python train.py --hidden_act="geglu" --norm_eps=1e-05 --tie_word_embeddings=true --init_std_up=0.0551 --final_lr_fraction=0.02 --batch_tokens=32768 --max_seq_len=1024 --doc_mask=false
Each number is 128 + 24 x the weight over the matrix's rms, rounded and kept within 0 to 255. Layers, rows and columns count from 0.

# layer 15 MLP down (transposed), 192x64, rms 0.271, rows 34-100, columns 0-31
[[129 109 185 105 140 109 112 121 130 107 116 104 152 132 138  80 127 120 103  93 146  64 118 127 142 136 161 157 141 112 123 117]
 [121  86  81  94 115 145 116 119 145 126 123 119 155 117 117 145 161 118  84  87 109 114 165 140 125 146 118 160 121 147 155 165]
 [108  95 149  89 126 139 178 139 126 136 115 138 130  99 147 147 135 130  99 135 108  96 170  85 147 105 126 138 115 103 122 104]
 [121 139 134 160 139 134 113 142 127 123 146 137 100 152 151 151  95 156 117 154 117 147 144 124 143 170 120 127 105  83 121 109]
 [171 112 144 162 124 132 115 142 115 119 127 105 104 112 116 143 174 107 123  90 181 117 172 129 127 112 156 137  97 115 115 121]
 [120 112 123 134 150 121 140  85 136 140 111 172 144 128 146 165 137  92 134 102 117 165 124 146 109 161 178  94  96 138 136 155]
 [154  91 118 117 117 129 121  81 105 139 127  96 134 163 127 179 126 116 133 119 103 140 140 141  91 122 119 143 132 106 139 109]
 [ 99 136  87 132 144 105 152 128 122  94 148  94 103 120 109 111 164 121 100 104  85 144 144 152 140 180 153 142 128 161 119 115]
 [137 194 125 127  90 121  81 117 126 169  90 172 138 120 162 129 116 126 159 123 143 143 137 132 125 208 167 118 137 129 135 122]
 [120 108 117 120  93 118 157  98 118 134 136 143  95 146 134 185 132  74 172 133  84 120 122 175 139  93 140 121 129  98 135  94]
 [132 128 151 137 136 146 145 107 122 163 140 151 118 132 112 148 105 123 125 141 133 108 126 155 135  88 104 117  90 135 159 166]
 [ 80 140 144 154 108 136 104 123 151 155 127 134 135 131  89 132 117  99 112 159 134 115 128 142 107 111 140 147 155 196  61  81]
 [109 119  99 147 139 134 123 123  79 142  97 123 139 106 145 176 113 112 101 133 133 165  75 126 138 106 109 134 113 145 142 148]
 [ 96 117 185 173 140 129 123 166 124 172 125 144 122 119 108 100 114 145 122 106 133 148 129 102 150 156  94 155 139 144 129 105]
 [136 109 146  91  98 146 123 111  89 150 118 137 103 157 150 146 141  88 168 114 159 124 109 147 129 148 121 113  89 129 120 111]
 [ 75 158  56  76 138 121 161 156 135 134 128 121 134 101 112 133 106 104 109 107 130  97 164 148 114 113 144 127 145 133 137 152]
 [155 106 112  99 140 158 122 107 130 153 138 132 116 128 125  78 143 186 138  97 137 105 128 113 163 143 140 122 137 134 138 135]
 [102 143 159 127 138 138 123 127 149 131 129 134 136 126 168 169 130 113 145  89 155 106  89 159  99  99 146 134  96  65 118 119]
 [120 128  88 129 105 124 119 140 106  97 148 121 130  86 111 114 197 135 160 109 122 139 136 100 115 126  99 149 137  84 147 136]
 [143 145 113 140 130 137  39 135 137 104 183 133 162 146  80 153 111  75 103 127  94 115 144 173 155 134 107 103 163 164  86 114]
 [113  78 107  92 159 122 121 112 154  98  94  84 105  74 139 140 172 118 180 143 130 103 113  91 132 207 113 151 111 142 128  88]
 [ 79 140 117 116 129 135 158  79 173 157 111 152 152 134 101  98 106 138 135  99  96 144  71  89 161 183 128 173 123 121 142 113]
 [ 95 206 109 107 163 123 159 126 126 169 146 137 166 154 124 129  90 168  84 130 103 123 127  95 174 159 137 134 156  88 105 130]
 [108 117 149 125 133 125 123 198 138 121 122 122 138 137 142  95 175 107 118  92 175 119 143 131 138 125 147 105 140 103 144 119]
 [111 130 135 123 151 185 180 122 149 148 119 104 170 135 117 164 145 161  98 144 141 117 110 131 106 113 110 165 136  94 202 142]
 [119 129 154 131 172 159 118 171 129 110 123 122 125 139 112 107 181 100 113 159 170 140 146 127 142 151  94 127 117 142 123 135]
 [ 94 126 135 128 133 122 153 113  91 147  55 144 120  89 126 174 147  82 158 149  81 115 126 109 153 115 161 159 109 124 158 134]
 [122 127 153 116 115 103 149 127 134 149 130 130 134 111 113 101 156 111 114 149 138 112 125 123 130  99 119 128 125 139 129 117]
 [152 123 101 104 161 129 122 162 147 119 107 126 110 113 136 131 189 143 111 140 182 128 108 179 135 128 118  89 126  88 141 110]
 [115 143 142 180 137 141 162 136 123 164 101 128  99 125 148 109 154 134 113 159 134 125  94 118 113 126 140 117 109 156 140 103]
 [ 97 126 181 134 164 170 122 145 124 153  86 151 140 165 122 139 129 128 158 175 131 106 125 155 103 139 184 143 116  88  97 124]
 [141 153 132 178 163 147 116 100 143 106 158 119 163 124 128 177 106 143 133 129  98 122 129 112 120 124 114 124 147  67  99 158]
 [136 105 150 145 151 148 123 139 132 118 125  92 198 109 126 106 122 141 154 158  54 131 108 102 175 137 140 122  93 113 129  89]
 [160  99 177  98 135 108 117 160 105 138  83 104 119 116 139 121 142 132 104 107 179  91 100 137 154 183 103 106 118 124 129  83]
 [112 139 159 158 185  88 107  86 119 158 104 159 143 128 136 144 114 161 101 151  95 128 140  91 157 142 156 105  83 132 129 115]
 [148 134 117 127 126 154  91 139 101 132 146  76 116 140 173 132 144 139 174  95 157 129 137 157 147  81 136 113 171 120  82 143]
 [ 74 159 108 164 115 110 117 163  97  95 120 138 123 123 121 156 140 101 132 122 164  98 132 106 128 121 121 128 140 159 113 169]
 [110 121 165 117 108 113 110 163 119 159 156 154 177 140 152 145 141 139 158 133 174 114 120 103 130 190 143 125  86 169 150 136]
 [ 87 121 104 126 118 161 145 125 156 121 123 109 125 146 110 125 168 123  97  90 112 119 148 103 148 148 148 135  86 154 102 142]
 [128 155 135 101 133 117 136 129 148  88  90 128 110 117 149  80 142 129 142  92 112 105 127  95 119 160 148 107 149  87 149  76]
 [126 168 130 101 144 123 109 142 110 147 118 127 122 112 148 105 167 138 152 143 123 161 104 169 134 152 152 140 122  90 129 157]
 [157  76 118 127 108 122 116 149 156 109 124 104 132 144 153 111 144 164 103 125 109 119 114 116 154 104 143 157 122 156 111 104]
 [134 109 126 113 138 122 105 140 155  98 119 101 176 135  98 106 143 162 107 146 153 132 105 109 122 155 115  75  85 140 149 171]
 [104 158 136 141 139 131 141 151 178 127 146  86 117 130  88 117  69 127  82 120 144 130 167 119 148  94 114 150 109 145 115 158]
 [124  97 111 110 144 114  92  97 122 188 163 148 138 103 141  75 108 167 116 146 149 140 126 133 162 107 141 149 113 106 153 138]
 [115 153 117 118  78 131  91 169 101 140 154 136 155 125 168  74 157 132 155 117 170 107 140 123 156 169 108 162 128 156 147 136]
 [148 135 130  80 132 168 131 130 108 179  83 129 153 112 132 149 107 139  88 134 132  67 121 118 119 101 134 110  78 131 150 116]
 [ 83 115 120 172 118 141 128 109 151 148 109 119 108 138 126 153 135 133 118 136 114 155 119 188  95 107 171 133 115 101 146 134]
 [111 105 120 130 183 136 158  79 125 109 152 123 121 144 159 150 143 136 135  95 109 145 139 151  93  99 125 112 133 134 114  94]
 [128 147 128 126 110  85 152 110 104 159 154 123 137 118 113 115 125  98 136  99  89 165 123 138 117 116 170 146 132 147 141  92]
 [ 99 107 132 106 145 114 128 100 144  96 121 155 103 117 108 168 124  81 146 114 140 121 183 152 112  88 148 144 151 150 140 167]
 [156  93 110 124 125 152 175  68 130 150 144  82 170 120 125 120 176 136 141 105 107 160 131 118 121 137 135 122 104 167 114 146]
 [118 147 138 100 130  97 168 134 161  73 127  99 114 125 125 147 137 116 155 156 107 169 110 116 120 141 161 101  99 129 178  90]
 [ 92 134 163 125 132 122 135 171 132 109 125 113 162 129 118 154  96 138 183 123 140  81 104 154  99 159 131  94 101 116  91 132]
 [147  99 157 102 166 116 138 163 111  93 133 152 109 149 132 132 114 157 162 137 137  81 157 139 125 165 153 114 104 129 146 143]
 [129 101 144 182 130 124 101 126  98 180 112 130 120 158 108  88 126 159 137 164 170 121 128 130 109 145  92 117 130 144 147 102]
 [172 107 112 107 165 130 115 162  85 143 112 145  98 110 168 118 156 106 137 147 135 130 141 127 167  89 117 161 155 111  61 109]
 [127 130 113 106 124 163  82 114 104 106 161 141 132 100  90 148 122 158  98 139  98 102 145 125 161 135 140 180 136 100  76 157]
 [113  88 131 129 143 123  89 127 130 126 139 146 130  98 123 117 153 147 124  89 155 119 107 169 102 128 112  91 122 164 133 146]
 [164  83 120 106 125 113 126  84 156 140 172 175 104 122 161 150 104  87 110 111 140  87 127 136 108 134 148 105 113 107 124 108]
 [116 136 123 159 101 151 164  83 107 124 117 105 128 113 142 118 143 125 171 144 124 198 177 136 119 147 114 117  95 105  91 155]
 [126 109 139  80 166  96 108 143 148 152 141 143 151 156 143  78 167 133 125 117 126 168 122 138 107 112 146 100 141 130 100 155]
 [102 158 132 129 122 149 117  96 101 142 123 133 110 149 129 155 114 152  92 144 154 125 152  70 137 127 112 135 111 147 116 142]
 [115 163 138 127 107 129 137 105 159 107 103 140 106  96 126 151  95 104  95 110 123 125 140 114  69  89 169 102  78 187  81 119]
 [135  98 115 113 107  95 104 118 114 126 145 113 107 122 104 104 130  98 137 179 168 147 107 133 100 161 129 100  96 131 169 107]
 [ 89 135 122 145 149 131 103 122 110 129 188 158 124 152 131 138 115 104 168 120 118 134 140 155 122 118  96 160 120 100 194 139]
 [112 104 122 152 130 153 157 127 158 147 113 164  90 148 118 124 122 132 151 125  96 146 118 172 129 101 170 123  82 120  90 144]]
# layer 15 MLP gate, 192x64, rms 0.279, rows 35-101, columns 0-31
[[161 109 157 152 122 120 156 192 137 109 117 119 108 106 132 143 133 147  71 126 102 118 163 162 159 146 149 159 139 104 118 141]
 [158 151 130 144 178 142 113 138 111 132 155 121 130 158 141 125  99 104 114 153 112 119 123 144 137 120  81 115 101  96 177 131]
 [131 168 172 140 142 101 145 133 109 162 123 140 140 123 130 110 133 162  93 140 118 103 142  98 118 109  96 181 143 111 134 128]
 [147  96 135 100 144  88 119 166 119 147 137 143 103 110 118 135 175 125 171 150 131 100 123 129 119 137 148 124  59 129 134 126]
 [157 113 125 122 133 133 155 103 137 113 106 169 141 140 157 150 131 113 112 116 125  85 163 163 148 153 138  98 111 170 156 155]
 [172 128 155 141 157 136 124 142 108 113 105 122 142 114 123 145 104 165 163 139 100  89  80 138  94 174 104  94 116 144 130 150]
 [111 145 123 131 142 114 123  51 172  96 102 132 152 122 133 124 124 125 144  95 121 176 108 148 154 103 165 117 116 120 102 159]
 [144 108  92 118 120 104 124 140 161 120 150 135  86 163 171 115  98 136 137 140  97 140 131 130 124 104 133 109 127 134  87 106]
 [134 121  93 142 142 138 128 148 105 147 169 121 106 131 130 119 128 114  92 113 109 132 138  91 139 170 116 108 102 155 140 102]
 [157 134 127 112 129 149 171 126 133 109 143 129 135 166 120 116 117 155 126 146 132 137 141 139 148 124 100 124 136 120 133 106]
 [102 135 172  90 159 105 108  84  87 110 103  92 154 111 140 110 146 173 103 124 148 102 149 145  89 137 129 127 114 107 173 103]
 [131 105 133  75  72 119 138 117 172 144 155 127 111 169 130 104 142 121 106 106 117 103 117 150 149 148 146 140 137 117 122 121]
 [100 136 122 148 125 159 110 135 128 149 127 110 119  95 117 132  93 165 127 140 110 120 126  92 149  83 140 121 140 170 127 116]
 [110 139 110 117  82 113 111 164 100 122 152 154  96 121 137 122 129 135 132 108 127 133 160 114  89  95 158 102 131 139 111 153]
 [104 116 162 114 104 140 157  87 126 104 103 137  88 183 146 157 159 151 120 142 125 159 104 110 145 126 156 112 152 136 123 137]
 [134 126 130 148 146 135  98 157 151 139  83 116 128 153 107 131  96 136 166 114 125  83 145 144 143 141  92 123 166 170 149 128]
 [130 124 150 154 116 152 141 102 164 144 120  88 127 155 159  93 125 156 131 175 113 104 172 134 114 152 173  83 146 124  98 130]
 [174 125 131 142 163 155 137 123 126 122  85  97 124 137 126 152 116 146 102 139 135 157 141 106  90 134 134 120 108 122 116 106]
 [ 85 109 174 142 136 149 104 153 106 134 137 135 155 150  87 121 116 125 123 149  68 132  98 124 191 134 119  81 121 122 126 158]
 [131 155 107 131 125 140 129 137 105 142  85 150  64 114 125  74 121 135 143 108  95 127 162 106 122 109 133 100 145 124 101  96]
 [130  85 184 118 104 137  99 168 123 163 112  76 170 177 115 100  92  90  90 108 128 103 160 168 134 111 125  95 106 137 153 137]
 [135 105 106 152 149 106 148  89 115 120 111 138 120 133 174 106  91 102 181 155 102 114 112 131 130 124 163 103 135 140 113 157]
 [127 148 189 127 133 122 158 123 157 126 108 137 132 126 141 101  91 146 102 113  75 124 188 131 144 114 129 169 151 128 126 145]
 [124 174 156  97 146 159 145 137 122 132 142 144 150  96 135 143 104 172 119 140 157 126 182 108 145 113 145  94 109 121 154 110]
 [141  80 144 153 141 118 138  99 142 109 124 156 104 179 161 142 137 180 165 165 111  98 140 112 150 137 116 125 146 106 143 116]
 [149 145 102 108 122 134  70 144 145 141 161 129 141 149 159  81 116 177 106 111 124 127 164 148 123 110 100 126 133 167 104 112]
 [120 137 157 130 162  99 142  93 117 125 123 138 123 106 143 110 127 125 139 164 134 113  93 179  99 123  91 174 135 139  96 110]
 [112  81 172 109 112 148  91 122 118 114 124 113 138 105 110 140 128 111  69 158 122 142 121 146 137 143 129 144  84 131 158 124]
 [133 100 111 115 115 192 123 129  97 138 126 136 131  93 159 121 137 112 136 138 125 168 157  80 124 164 123 162 142 108 137  99]
 [142 131  80  92  99 120 136 104 117 118 122 135 181 146 103 122 137 146 127 128 127 159 107 157  78 142 109 156  99 125 154 144]
 [130 139 156  79 124 156 122 151  88 133 115 120 128 129 172 148  96 175 102 139  82 106 150  94 105 171 124 105 131 147 172 126]
 [136 153 130 133 134 136 118 100 146 122 155 126  85 178 132 102 120 175 139 114 156 105 149 151 135 124 120 102 102 132 116 137]
 [106 104 175 102 122 149 125 103 134 144 101 150 136 168 139 137 130 135 134 121 136 114 160 148 110 142 140 156 152 121 143 160]
 [139 147 137  94 138 143 138 159 135 129 151  89 138 171 141 157  96 167 121 140 136 145 116 126 128  94 116 143 116 100 145 152]
 [103 146 160 128 151 134  85 108 106  98 144 127 126 143 124 152 179 162 106 118  86 121 115 123 105 142  98 147 164 128 128 125]
 [158 136 165 133 148 103 163 138 122 125 141 148 144  99 177 100 134 111 122 144 114 188 114 111 131 146 130  99 129 153 149 152]
 [136 104 129 143 130 135 175 123 131  63 132 125 139 116 116  78 185 152 142 131 138 138 132  83 137 139 108 122 116 121 131 129]
 [133 135 141 126 139 158 138 134 124 110 136 144 123 104 106  86 108 156 128 168  86 122 123 144 161 101 119 186 169 100 102 159]
 [111 159 119 130  97 132 131  94 112  96 120 108 111 161 155 112 136 115 127 112 116 133 144  83 148 114 147 128  98 162 156  86]
 [144 121 121 177 142 147 120 148 126 122 126 142  92 142 132 121 123 146 127 157 137 107  92 171 136 120 146 120 133 127 152 144]
 [156 104  84 115 137 190  98 119 104 114 154 112 132 116 172 112 119 156 109 152 128 109 107 127  95 130 149  82  88 132 168 107]
 [129  89 102 165 155 124  95 159 147  71  88 161 132 141 130 131  86 145 170 128 122 141 120 110 134 154 142 117 132 126  93 145]
 [103 169  88 118 131 129 160 156 140 176  97 144 120 115 109 127 119 150 132 129 110 124 127 134 129 104 111 112 106  96 128 155]
 [136 154 125 128 109 151 118 154 156 125 147  87 125 161 151 161 119  79 133  91 117 100 115 110 120 119 152 138 154 111 111 186]
 [150 126 153 167 177 144 139 109 121 156 114  96 151 149 143 121  85 150 111 103 136 133 126 113 140 107 109  73 123 130 116 151]
 [144 132 153 127 164 130 130 120 117 116 144 136  98 133 127  82 139 137 147 137 103 111 157  81 139 167 105 169 117 125 130 115]
 [143 105 122 166 102  76  97 149 139 149 187  94 108  92 140 124 107 132 111 138 100 103 128 112 158 133 157 142 143 115 119  97]
 [122 132 107 122 172 107 153 138  96 113 136 147 152 132 106 125 116 156 106 172 141 161 151 124 148 114 124  84 124 131 155 110]
 [141 164  97 110 102 151 164 129 113 175  96 102 132 130 157 143 144 142 130 111 137 111 113 142 111  91 114 135  88 140 127 130]
 [145 116 156 119 131 113 131 147 133 134 131 154 192 134 149 133 142 101 104 142 119 130 107 157 108 121 146 116 168 106 152 123]
 [127 138 135 129 112 160 128 157 130 141 117 127 145 169 149  85 161 158 133 127  88  67 134 142 128 138  75 104  73 113 110 181]
 [163 154 123 141 152 148 138 153 111 123 107 110  88 123 119 119 133 206 114  96 117 121 125 112 130 142 147 108 162  97 134 169]
 [127 128 156 117 147 154 133 150 154 138 142 154 116 158 112 172 116 114  76 144 131 139 142 135 121 149 141 152 137 162 143 102]
 [135  88 137 116 145 143 114 132 119 132 137 114 150 128 133 143 113  74 106 141  64 165  82 150 129 132 146 115 103 127 169 179]
 [132 131 161  92 141  86 124 181 119 150 134 137 158 125 140  85 132 142 151 129  80 132 123 145 120 141 102 112 155 105 120 102]
 [130 133 125 126 173 127 134 143 118 136 175 130 181 131 152 154 148 120 165 119 132 110  99 111 143  91 109 126 103 121 130 104]
 [139 142  77 121 114 188 137 129 156 128 162 165 128  99 128 114 115 120  86 142 137 144 131 133 110 120 160 140 105 143 168 140]
 [ 82  68  89 141  86 109 130 151 172 135 147 162 173 147 113  92 109 103 126 113 153 142 141 108 120 130 149 127 148 101 115 142]
 [166 186  65 148 158 125 124 109 108 136 104 123 137  89 130 118 113 107 114 138  96 120 110  71 130 144 163 125 142 124 155 118]
 [153 153 130 138 143 152  79 161 113 142 153 134 128 152 149 123 140 129 115 155 102  57 128 150 160 113 166 119 143 111 123 100]
 [144 113 125 118 120 138 125 161 130 143 120 146 134 101  91  87 127 113 104 132 123 177 109 134 142 108 167 142 153 122 148 144]
 [107 132 156  83 140 114 149 117 158 122 105 153 128 147 144 163 145 127 140 134 108 136 108 167 115 122 135 125 121 140 154  83]
 [113 172 100 134 106 145  94 157 167 133  86 117 168 158 126 117 117 138 151  75 111 144 149  78 131 151 120 115 106 123 171 142]
 [149 124 118 113 121 127 104 205 179  90 137 152 116 172 141 136 111 139 111 112 107 105 139 120 152 151 123 123  98 154 153 123]
 [145 128 126 116 132  98 135 144 138 130 143 111  97 104 148 150 159 133 128 163 123 132  88 167  89  95 155 142 131 132  88 101]
 [139 128 138 165 177 135 111 141  91 151 124 107 142 141 124 116 109 142 148  98 137 134 156 125 139 161 122 146 139 132 148 138]
 [111 135 133 148 183 106 128 140 161 201 128 135 125 158  93  88 100 110 138 179 116 125 127 148 151 129 133 127 142 116 178 161]]
# layer 15 MLP up, 192x64, rms 0.271, rows 35-100, columns 0-31
[[139 138 139 108 139 105 166  75  94 141  98 106 145 143 129 115 137 133 132 152 134 140 113 143 109 100  91 107 110 120  94 204]
 [124 167 127 129 133  92 135 161 173 126 133 130 133 111 141 110 140 156 184 109 102 180 164 124  94 135 112 147 106 137 121 126]
 [137 111 140 130 133 125 128 105 121 130 121 132 107 120 146 151 172 155 163 147 154 138  85 132 129 134 160 104 154  87 151 100]
 [ 93 121  88 135 148 155 120 107 144 158 151 154 103  93 122 130  96 130 141  99 155 153 117 133 114 142 169 138 125  96 140 160]
 [141 126  98 156 139 121 113 140 150 108 111 128 135 162 116 176  90 111 135 138 142 123 118 125 145 104 119 123 113 110 116 132]
 [152  76 121 144 127 138 119 122 105 110 134 115 123 166 107  99 171 144 117 101 117  83 106  97 144 103 112 125 127 145 121 105]
 [162 150  92  78 135 123 150 115 160 108 106 140 136 155  95 127  85 100 146 152 125 128  85 125 122 109 110 114 123 105 119 114]
 [111 114 188 168 141 165 182 109 143 110  95 147 118 119 131 193 102 161  82 111 114 179 136 128 167 111 112 122 175 135 135 107]
 [118 188  98 121 133 172 120 122 123 162 152 145 136  70 143 111 138 139 139 103 115 105 139 111 146 164 124  77  92 106 133 120]
 [113 115  48 102 135 125  80 109 126  99  84 120 138 121 145 138 111 134 137 132 163 121 115 162 149 123 119 117  92 132 137 125]
 [106 117  98 116 126 120 154 122  93 114 154 132 108  98 145 134 144 131 110 134 125 148 136 130 114  74 118 163 140 127 118 133]
 [137 106 145 131 118 128 136 138 120 140 156 153  95  90 134 126  64 170 110  78 174 152 127 123 116 119 129 122 153  71  95 100]
 [135 122 133  68 126 166 104 137 134 157 120 124 100 112 117 102 102 129 155 120 126 126  99  92 105 149 124 106 121 126 106 169]
 [110 105 134 174 130 188 130 155 152 121 153 135 113 133 109 114 129 133 119 127 113 106 133 131 165 111  88 120 141 135 137 118]
 [118 115 118 180 129 127  75  89  89 131 139 131 134 107 138 136 100 107 161 148 122 143 139 141 113 178 100 130 133 123 132 111]
 [116 156 102 124 105 157 195 121 129 173 145 140 107 116 110 138 124 110 147 164 125 148 146 131  90 114 148 153 160 106 126 107]
 [141 119  95 148 119 115  86 113 135  92 158 164  94 136  86 110 128 147 111 140 131  83 130 110 144 139 167 105 124 111 126 145]
 [147 108 155 135 105 157 119 119 127 169  99 151 105 134 140 156 135 180 123 148 127  86 119 158 121 147 114  94 135 125 142  92]
 [114 141 103  69 158 158 154 175 119 105 128 132 137 134 116 128  90  96 153 118 122 143 140 136 100 104 109  77 139 137 123 149]
 [146 130 117 120 108 140  94 141 145 107 139  87 125 131 154 208 123 122 128 127 146 141 141 128 128 138  94 107  97 136 138 171]
 [107 116 121 100 147 113  79 168 143 142  95 137 137 149 142 150 112 130 152 131 125  92 135 156 142 142  86 133 130 127 125 148]
 [116 135  94 126 116 126 121 170 138 122 111 136 102 168 130 116 174 124  74 163 163 138 123 125 111 116 116 140 151 122 116 173]
 [151 151 110 118 141  87 131 145 136 116 125 138 140 167 131 106 106 147 132 128 107 147 150 138 126 140  97 146 128 103 114 158]
 [128 128 165 158 132 165 111 110 174 151 140 109  77 166 128 138  95 192 114 100 147 134 132 146 126 125  96 118  86 110 113 100]
 [125 125 127  93 111 160 115 120 114  86 103 107 135 114 112 136 123 121 147 118 108 157 167 152 126 152 141 138 181 117 102 143]
 [144 149  97 128 152 120 108 169 171 186 174 108 133  85 104 130 128 114 161 127 130 165 114 154 100 117 153 130  75 174 145 143]
 [125 125 124 118 121 128 125  96 139 102 163 135  74 138 143 147 154 118 121  96 106 126 129 135 128 148 133 164 112 120 105 150]
 [119 108 128 147 100 106 111 134 135 158 150 152  97 125 103 113  75 135 118 129 113 118 132 125 161 111 149 127 132 134  95 106]
 [118 143 114 121 145 123 102 119 108 146 146 123 134 132 120 122 145 119 153 137 118  85  74 144 127 125 127 103 146 138 135 106]
 [156 122 104 136 159 121 125 110 161  71 169  99 104 128 110  67  86 103  89 101 129 138 122 155 156 157 122 144 117 111 141 131]
 [130 112 139 147  72 121 117 134 155 120 129  87 166 101 160 157 155 146  98 164 142 151 133 122 105  75 145  94 120 147 143 155]
 [142 150 121 122 171 136  91 145 114 111 116 142  72  62 106 133 126 130 182 122 159  93 100 124 141  96 134 180 102 132 113 162]
 [128 124 103  73 120 142 120 131 112 103 133  98 128  76 162 136 140 120 173 122 130 154 105 133 157 165  78 115 119 180 124 150]
 [136 136 128 164 159  75 180  94 141 147 115 152 136 101 148 109 146 118 134 137 112 136 121 121 120 127 144 116 187 170  94  90]
 [118 122 144 127 148 174 140 101 130 133 122 143 136 125 136 168 156 148 109 134  85 104 151 129  94 151 145 135 159 128 110 121]
 [190 100 107 131 127 123 123 116 142 103 133 105 150 141 132 125 135 154 114 121  88 160 119 142 172 117 130 119 112 115 135 143]
 [115 136 150 158 146 137 113  98 119  99 103 121 103 104  99  74 129 131 155 100 124 111 119 133 110 119 102 142 163 125 143 108]
 [109 118 118 113  93 144 128 131 130 115  95  74 112 183 140 137 139  78 153 135 122 132 141 130 105 174  92  86 171  78 136 144]
 [131 131 146 131 109 110 118 105 135 142 148 148 110 140 136 163 131 162 119 117 114  81 147 156 138 118 110 155 112 152 114 128]
 [156 115 110 145 128 108 161 128 125 142 124 137 131 167 131 107  93 162 122 131 115 124 100 102 146 117 143 145 157 160 151 146]
 [145 109 154 157 150 156 126 200 117 138 166 121 130 135 137  95 143 155 123 113 112 123 125 109 125 154 124 168  88 115 127 114]
 [130 132 168 122 121 147 123 142 175 155 108 118 150 127 162 135 122 136  93 186 140 108 103 123 138 119 138 124 142 100 154 133]
 [ 95 144 158 103 142  80 152 121 169 148 133 143  94 147 126 164 142 150  99 129 124 119  91 147 182 169 134 109 131 101 120 113]
 [104 157 159 154 141 147 119 156 117 127 105 129 168 117 101 102 114 103 150  91 107 159 151 110 125 142 113 118 142 132 130 164]
 [109 127 101 164 149 118 132 120 137 103 173 130 116 135  89 166 104 132 158 138 113 117 147 145 128 121 170 153 105  98 113 157]
 [ 89 124 110 133 162 107 167  97  83  86 188 110 126 130 142 137 129 132 147 141  86 133 125 162 106 143 105 107 118  97 127 124]
 [113 165 160 140 156 109 140 105 112 136 136 138 164 129 145  62 126 101 126 121 119 120 130 119 101  91 123 119 138 129  93 120]
 [127 131 142 111 122 150 159 142 147 112 112  99 110 145 128 106 171 104 115 113 166  89 154  90 169 160 118 134 105 137 166 144]
 [114 139 130 107 123  81 132 138 104  84 126 128 110 131 169  69 127 157  77 155 120 150  68 107 136 135 117 111 128 111 100 109]
 [114  96 115 138 107 139 110 104 135  74 114 145 115 151 149 128 147  73 127 131 134 138 125 167 110 126 113 133 178  98 130 143]
 [ 89 160 115  95 144 112  95 123 169  89 136 149  81 127 154 129 112 137  96 163 124 124 162 136  75 150  97  98 115 111 146 135]
 [108 154 186 113 151 114  73 104 112 113 103 139 113 158 151 133 119 118  92 110 114 148 118 142 133 167 154 151 149 142 165 176]
 [ 92 110 107 147 116 136 142 129 126 114 113 124 163 125 137 111 133  96  77 127 176  97 176 149  94 142 158 116 136 102 132 114]
 [126 153 135 131 118 110 155 149 129  93 106 112 140 105 114 128 147 141 128 139 107 139 148 113 164 121 108  97 115 120 107 155]
 [128 146 139  80 154 125 152  83 133 112 104 124 130 130 109 141 167 112 127 126 137 113 113  91  95 108 170 149 124 175 129 119]
 [ 79 149  99 140 143 122 128 144 131  93 151 119 125 143 143 154  92 142 139 119 115 116 131  74 146 102 117 128 108 127 164 137]
 [139 170 129 153 159 152 108 152 114 139 133  97 181 147 124 119 125 130 102 155 153 139 123 118 124 108 170 139 128 107 105  67]
 [126  95 166  99 130 119 158 134 165 135 126  94 105 161 129 105 127 129 148 130 137 134 126  73 115 155 108 122 146 112 114 127]
 [127 120  91 138 104 127 121 153 145 126 127 107 115 137 145 124 138 126 129 118 143 132 155 145 155 140 135 136 138 101 119 166]
 [165 115 136 115 120  96 127  90 138 117 109 138 127 105 200 124 159 104 138 169 129 127 155 142 169 112 133 132 127 141 100 125]
 [102 153 127 130 127 131 130 155  78 172 139 122 106  96 127 104 107 106 120 125 126 125 132 128 191 129 152 133 114 149 152 163]
 [136 130 167  96 114 145 132 143 129 160 123 120 133 120 135  90 120 151 136 138 155 126 116 167 175  67 165 135 128 121 181 135]
 [145 109 142 112 161  72 105 105 101 131 107 140 154 112 143  92 130 139 130 117 100 118 117  90 129 150 157 136 101 157 149 100]
 [113 134 119 117 135 152 107 150 101 170  99  88 127 139 147 136  68 123 128 141 162 155  82 122 116 147 114 162 151 122 117 109]
 [114 134 152 138 139 120 112 125 125 108 117 122 158 140 127  85 173 136 137 116 151 145 154 147 113 128 150 106 134 123  68 126]
 [160 132 116  89 114 109 131 149  94 148 149 114 159  89 126 132 106 140 100  99 123 105 135  92 113 161  99 127 146 100 150 118]]